From a checkpoint of a small transformer trained on Wikipedia: value embeddings.
Each number is 128 + 32 x the weight over its row's rms, rounded and kept within 0 to 255. Layers, rows and columns count from 0. Numbers have three digits each. The size before them is the row's rms in percent of the matrix's.

# down: layer 3 MLP down (transposed), 1024x256, rms 0.065, rows 353-369, columns 128-255
# gate: layer 3 MLP gate, 1024x256, rms 0.0698, rows 354-369, columns 128-255
# up: layer 3 MLP up, 1024x256, rms 0.0709, rows 354-369, columns 128-255
down353 097:131141139112115083147122116163146093108105074107123145134174110167082079127127198083151178051123128222165148101123074084141140132158129156104096143181150089130146127158158075112142152144073144119125145082121114167124185094149106103143129166153163127193123201061145100109108057168121102141080132098043130119127183130073175098150176136131106146166127093146129142155101153087081184138103
gate354 102:120099097155063119127102127144193127217172145129089115107078129146125121127151133098134202146098163133129153143119128142181140114168095158184080154149108104161150128122098112112151098190163128090169133072112187113161175133116149190145077133112085098099106141150110090113098157112156110139164140086104111139150014113152142126074134172072150147085152162116120123123096084136189077139157
up354 098:173109117094102150126134086155143095118156060163130132142091160117138150076116166090143145158122159085141104121123183075107124162115132073079140132164131117159130142077137133143140106190111117127138166117098099110109171088116143133120136072121107102133142137185155073154162082154088179143176096136158158124069155118129118164104119189149130096127111159150054062120144079122147117160145
down354 103:061131160099102218124114145147096090102171176131139087161125145173120079081143161094158112117137184174117123085126126080141096161122099135128136137153081089162125162110154198173101114143142117128079172125191096118092122151174131100102063100138149089198177117174159130134161124122145128111171125117159122127126153059051084104113110136126182141107122154203104148193118098110114173122187
gate355 090:113095110131084126105125115096066147100139098166170150089075161107100119087113149132139069128137116150151108171131082138111082153118158139176112022138080127232133164124065130153123159130068120143131164119127120160155137078152115141175216157092161118123187140168098129110189170081219063167178126177182152121179112176103114159126144078123145111181057126110207148133103169141171124170124
up355 096:072159154177171129183165159075180126116133153114157141131137125094170140149116053125139080194079104187151165193114092094104156154102172134114089111113112189165141120142129131119147112096131097144069118131112122096148125138176174187160108105110139129053189119124085134126176162095080107139106075137131128095134132145111156126124160126135115103133091057076169158080128134163164125141119
down355 097:090140121103147051177138202138133175172097122168186108138125062121112115124084095182178127090086168077135074158127149145087083172155075130110143149059106110145121163167134181128108093207155114150119123125098148182172178146133158104139165107119128181099083099144131167118119109102090108104114094125148096128080160143118078172118147109155119097190181083121209045113125112176172108066137
gate356 106:134095151142138131091153186094097095149148162066111119094118132090168130154143097103148109057141050050150108136117121098127071117204072093149108127171110111202063150097124136179136138123104124145124132134109124131100110137088141088143130157092117145144078200129112134138145083139122149162113104133152136177147110130088129133151155201152097104182110129116171126101132050168142150147170
up356 104:094141128080173097097139144140117140168061086116152083110110145222138170135156139125121134082167067083123149134075124141116146116163192090048139154124143075131158144161202109136166168122118053153172153123159081120097157132068126115171108086113097180164102158084092131137162174143088135139134126157119119099176215160119125100165093109071160151146136118125129157077111148154185132186105
down356 113:116108096060162114163135182140152118149098106092137129148119133143136143165133126081122168110139111120048132134085121080139106164173113115093148152116168099167139130154163153171149065116131046132146212165125164120088112085121139078157109147147094147131132087088086174151182078181157084119086125146096139097089133111137122115097203113071134124153140112108157139151083081102150096150070
gate357 095:124138174110108053141137119127189132085153067127102140094118101185106105119087103121138072104132137112138102170162085103110133116098128106121152085179105103107161196110161110142117164145148081104098120118131086087165100119112127062088118089137141119091106160111127150215105152105134082103081148167091128158117154147123082187162175132112144144151113127138102108113151142142130175146056
up357 096:125119085144116176090164145098135138153149122158112084158131136095123109118147135129133125129133109155137059119035090110131123066148178151135092138096205136054053148141091088133102102133105130179104162102100089179132156150133128108134092130128116082122152102102127135172117095133135169142106103156128161089087091181132126063123090098140115138095161127137110129129102135127158157115129
down357 095:151086144136119116058079126115115125105158159187071116157133156136151093106160109134085099105115115121141138169147053099074167136140089116147137070131119053160121166104169071148164126117130155122120163121103166159112064107169139125210060146160140148138183119092104139173172105132187089161135150127103075176073103161134113129116103154078156152164129158094104107125102184104091056124106
gate358 103:112099143103119130137118101122120118156102076095113179115127112160099163112084178130142120117086120156091114215148143146106085135107109158212095110117141106123129171129149066154181073183113186095149091165111183088205137152129150061145102155104163114163107092134160094135130108136054166150158166107107171116130050128142076125167114155131217147114135166164139071064071151154143182095099
up358 104:123102089119136125122100168132129150173158128161111072151115151140150112168180112112108139115179137125118111092153215064127089113192136111095092170124149109150105129129109168122091132124197153192202105144143128108168156120190098158105108110133120146067108115125141110087128108189148147185061177192153123140125154162102099128115159166161105117133123152166060150176165105123143114128156
down358 105:179140108100173113132076184137133168114182154088109128148157176155030164124153109088122170125164183162110146144111164151099125110135160092098109197170124131098157094206174112087113112165133160177076147141097122123120134083154129078142073110213081126081073161153173149134113179078142132122177075124184161160130073027116088087123131119104092066111092130115116134177163108084097066145185
gate359 106:141159164098118121114086141159131056127109073132096080140127147079099110134160087156089158091128161185129071092117130161146144141122123114133134105095148119122107131128054125134118109116103142146119113155101108120110107083158133196116135125079161089119173118161093087122177090127119177177139122150117079124170143093142165197108144162158161146110184159124133168110137084134067132184110
up359 102:139188165118165094133109118175144150085063118095108144133161148103133168155123123094157179202114139086091169117125157140109127084151117160061119126154137134101143067119155143134096111089124044196129160159166150084094074078126151065149060090139162175081169100134117186137062153107110154123158123146138136122122148113109177141139096117138109167162149111128104158131160123122138147149134
down359 103:117103099132089076180106154173132197118095160120102113116117119157123126193144139083184133149117148117172182137134126112142090128157078157079123137177127128144106143138183093098084074164207135174148117134091147131126090104120104070118148090135096182101158174166139119109084232138105118094088136105122163133143155146135129138171125108117121056124113172130143127140168161156183099119064
gate360 100:091126083137176134112185115178067116136135092087141150155129137150132139140171156119108091145111138115096172104138186125133136129089053136159146166074124154070110068150137115105064192166129132171128090079093159170096138123137123084163065157163091134143141105084138131090148088070137143183102140140152100112161146138095180114155126175129105143216110118092085136151116112119152160088108
up360 098:144167162121067101074156114134115121068113110189143095070132131124142168115151095071080069109138159141178045142176147188040087156101117132062199112135128149112170111091113095127150067111132060138038179093178090057110093125165125146113157106130124147178125127161111127112136113200108107110141116151120131133131077130172135138084172136104132116080178117176131097088111202117130148130132
down360 095:124126074095119162145182112056131097114121107157108100194144079225108092116142117148097091148103124104177153059101170112082184094085087079118147143127118138065170092162082148125128109150144100119128120166093158086079117115121118085179113141149129047168134145059203123125173108130126142085125132161123108123148132147109139079163197177134110207138142120106149142106102113170151158111128
gate361 093:053131100103156090077146102119089077133106089153138104141107092109059150065101124116110107100049134118074135115165139135097086098146128138147109147164125113119151189102106168094125102124174120146078130123113114008135138147153152107119106139129158160092078140122091095174134147212186178111149163143098094110105064093102131162175117131103143171145121177141122124112092131060111157137140
up361 096:185128157155107201131059107102158179206099137176192143182117119154130101189107114103136175088118198098095120120113126120136097124076145103111099145092140127098143140124167111131131143143142094138130090162172162140089139108085120159132148134152062156100152116077117206123145157114130119106085093094115188123097157093160147142135121154089163135160115156119141100168118164168128162108139
down361 096:125054065112131133170108133096104127152089083142121107153115081141096161155087134137081143111054110142140128149097136124147146132200099095164168117098162167069159081082146113123115118146180155105101061087198174082119145138086142178118135095064128131100149068079110140077164120133128178134124079099113053098157156121146180092086110167159138129064137161102170125161133153117086157117124
gate362 098:123095150132164099131153142080121110091106135133099123089217146103116102024124092115107065121131149128103075168119181188190127054148102113100201109082144171083160107087135124170146106138184160103157116121120168102105088187139182135140115100113121136082170068135128153123113161124136093188118097078155151200121099130099116152108131173112121172166066131099179096111118131136142108131078
up362 100:099096145144167071107159149147105111162139163099085108134166156128119166087130104135137160114138117098046062130129126110107159178114151099067077117084184112146124129137175163093151129168125076184122139137109135062097121173106175117153109158212157126187138115149086165118118157126127091154139142071130076154178118103102153169138181126080131148086115113054138109112147185139120130180141
down362 106:158095195211161094147123190127100130121147081109083108132120150056111159077125125148146119131118113186068136162099169156136206169139116142097149070176158111141155141169141153105129119098137123108158144126107120118175124151158083156169198131164154151186091117155090160110093125144107074158132113089121145205159165142148128153111133123116159121141119184077151157145098102181147148167079
gate363 096:095161139096112127146127103177238117136147104159110110150141126104099144127185130131108111173148113070105101105121150159077108207120136144150159102138109093125148143112120121124051135160118133125103127125107117130125135137086153062142145145162106105116150179151072135102165135187145146100124173060087184145136090089147140118054128088147170191092115157042175113136120036096087159158124
up363 098:124122103117166176175054076093117105131106163145105132164132132072104158103128104102050123147108134153112177127126096128100102144121122154145100178118117127175145064189063121142136138118052140086153047150183097129114145161153123122108087083129149144124097149103142170113090110141147189146064141155145123115155142109156139154091127174111105167133107155116139124100092120129118086154190
down363 096:164135114149084175128092173088160175108091103156169113132122097125161150126126149085178129223118096142146124137084126208127128189178060134135154122140148137076088173120139119127132177105148143112106114093128158173102122142063147105130168147111189145085151127130151134182102145072057135162075109124111118163094117182146080106171149111118102131098123100166089163178089136111136127132087
gate364 097:128082128118144129100101144109135152117128070138090144178145069085095116089091115137089095078101116138125174179084092139107140172172098083120122113157117158145138062086146109075111104100162123087090124095116159160132109129172192169129150156148106181087085121117182096171064177073108109171149161101119146107089157108132112135103110140103075175099090095114154151152132099072170105128091
up364 103:133129112064100109101118131214151066145078113184147102078174116163078202108071108155097095115082131090165145156073181091132098069134168123065090155148126152157127110136168114173087096090150104154130145197121166125142137147100103137138150110063168121092120159131101145073116096137135095157147106126151047167138080128113125151132127138146147066153176132156111134144133138118115170114155
down364 098:141102113141157083116129149168131165116146143126131154122111206097111098106153125134125115110081119101137100105116076119090119141095075204114140154166133115188156151089173152149112132097161164086161099072172145147104079122118124088115118130128157146124103152095100091187089140036095190154120167163140158180124180217109111123144128134117105171137126162144128150150149100141105102088128
gate365 099:111142125124172082122182162110197217146127083194123128051053146126203121097253116069042146103125112147117141114132142167081128156127106104098137078097156144134110154130101141101119076106173129123096124141121151145135153074131120133174122141110117176131141141180124148080146185148108125125176106131153096126127188087163092077138166132142137120154117126173143174134097102108143116074126
up365 098:125130079110142160104123167098168086150148177092099108073142150072111128184104102142115154101134133059179069166086136096166120125101161133198098160163162148126146097137127104168178118084136140139125181139165111144149127115173098193111149111118084138150074139144147112108145166192107157148127111185120128120144109142204104108152133178081107102114107138090138078096109128168159115106142
down365 095:114127099071165100125202141186147142121150119108138056072149122148122081076155170090042160131077094142093116149107138119057098097125093083126063117130181092119163169133139085094129057185163158175134179143129171126130169154125139092121138171145134079129138177139122184097143071182122150164138123130079111133165137152129189116108143153159130114143133147074154174110151084108108123098155
gate366 107:105163139105093175059125064178169149090141099152164185165143124179105113073150128085106094120067156044175065138139103123096096156139120153120111137075100136120132112142081119116132150175148131118098107158150104143155105174107095134140096083081184043137066095074068140083107095178122108125108186086130210056202149128091092153120161089091123128114153150154120128178105131096111186110114
up366 104:110149150113132133125129069199150092146115130136088140133118136125101073138130126136177139100139160194127157170123127140151170160142161109107092112147076106145071123127098188153101079097070087073132176067137126149139139189118152142061164175148164154093184157199087116157069141102127127115087161102102134039098112093095120135124148140115151147099091144197131140157177127136098116104099
down366 105:179055139114101087082120139128126124185164069116146160102139123152134092115157130171063148123161122106140167123127159160113120104106128112126152111107134119151095151130170137125153128134108065134128063128129072146093115120023176137174133102139162145122208145138118138143076126133147120123205090175097120148146055154143149096148103159138144121097162117144173168117087073061146126134049
gate367 102:105163182088153043146164095130100087096139130129143128177117118151152078140127063097121146113149107160062178104105102152121113121119146118151131182124128142154172063148137106175089107128161126152146095121097142148112185121108094149064074119121096126086135157102098065174153125141127171202099110124085103102143128091110212171150128095148101132106177157221149171125155175183093124145131
up367 103:174110155119178166087116176140128154119123085154082191197061111153100069138137148135083126158163113154117140146128065157151153149149123109082187187095111099098084098203114131109093147095179124147126119118081136138157150074096141151107070169149135100165171134077168135096130141126142131180158139153070117134145178088083165117131110118153128128119175123125114196202169109125173208106101
down367 102:160124115104138121087095162071111159166146155154120137101131110153116121123138076152081175101100143158109112161168123164148112138118086111191129175097149133086095103196109115134130156123134096121118116143158164146137168085139184084131158117093133126167164111115158179155098110096045115172152153122085134126138198122102203169118083114098104118139151074134133168178131185109167122110076
gate368 105:143140164130164072155092113116103147089079115191119160175152148139142130127113105136157143111126146137138134166129114168130084113160140140146145188176088125118139098124141084142153166103148092133109137109160081119185193153129124129131064130090079129105138089109153138108123108156100115096096085184133170133101122159164075117188116137149072114074151219120109079103139093128125092132075
up368 102:113119111163178119140123196170109175154075122151143084096152134166100177143132151098143151169155103127131136127124069088091134175105133160115129116100073069085149134157108096155088081142124094180137132088070150119139092100116107186145119104105091100138109121142163141075064153126160097140106187116140156146129161078130146103094108122099188149211173098117106034153134103136117134172141
down368 105:177119137143182176090152146124147156156112190143153121130125138112108078140111150121208120110168139133106129106113108152154143179066130160132158098171055140148172083154086095137091150151025087165129154071115102128162127159126140150170093199110085149120112083096163073107102126122114050099161123105180132134145074156141157127146059138144134100094133111080098057136131157095117151128089
gate369 102:140110126160110074185145124139108115147118107110111154142110089116170130129125074089092134054158117115072130141118131123101069147174141142121125108153082122120095172120172074086143157128186155105153117102073172142165210127146146072106129092158121142174041115148101132168214135110127105112123148148167169153102085107102172077092128135092081165106122165151137105209116126128149179105156
up369 100:123097234154101117137128089139110060105134110143085129126072153109099126141147114141130128132103128202129119152086132088125108147120084134115147071161132059137146168129109123105170090175141115117167080133151151134132166120175155101147107151141103119161054145086096142178109097136129141082191066148094157128156102113137145089116173112154182109173147157111063107121108133111083106117128
down369 104:165103101122126151073091127142105100104088188090160104162116175172095152136134125162127165160131150215155193127173139120180100180145154060160118091152152144071112086119143062136143142140181054184106139099143102150145141152157078104120171148176117132189125111128146157121145167127067066080122088152112118127154134152144094115110145165147207130115113127105081121070080116137118120103160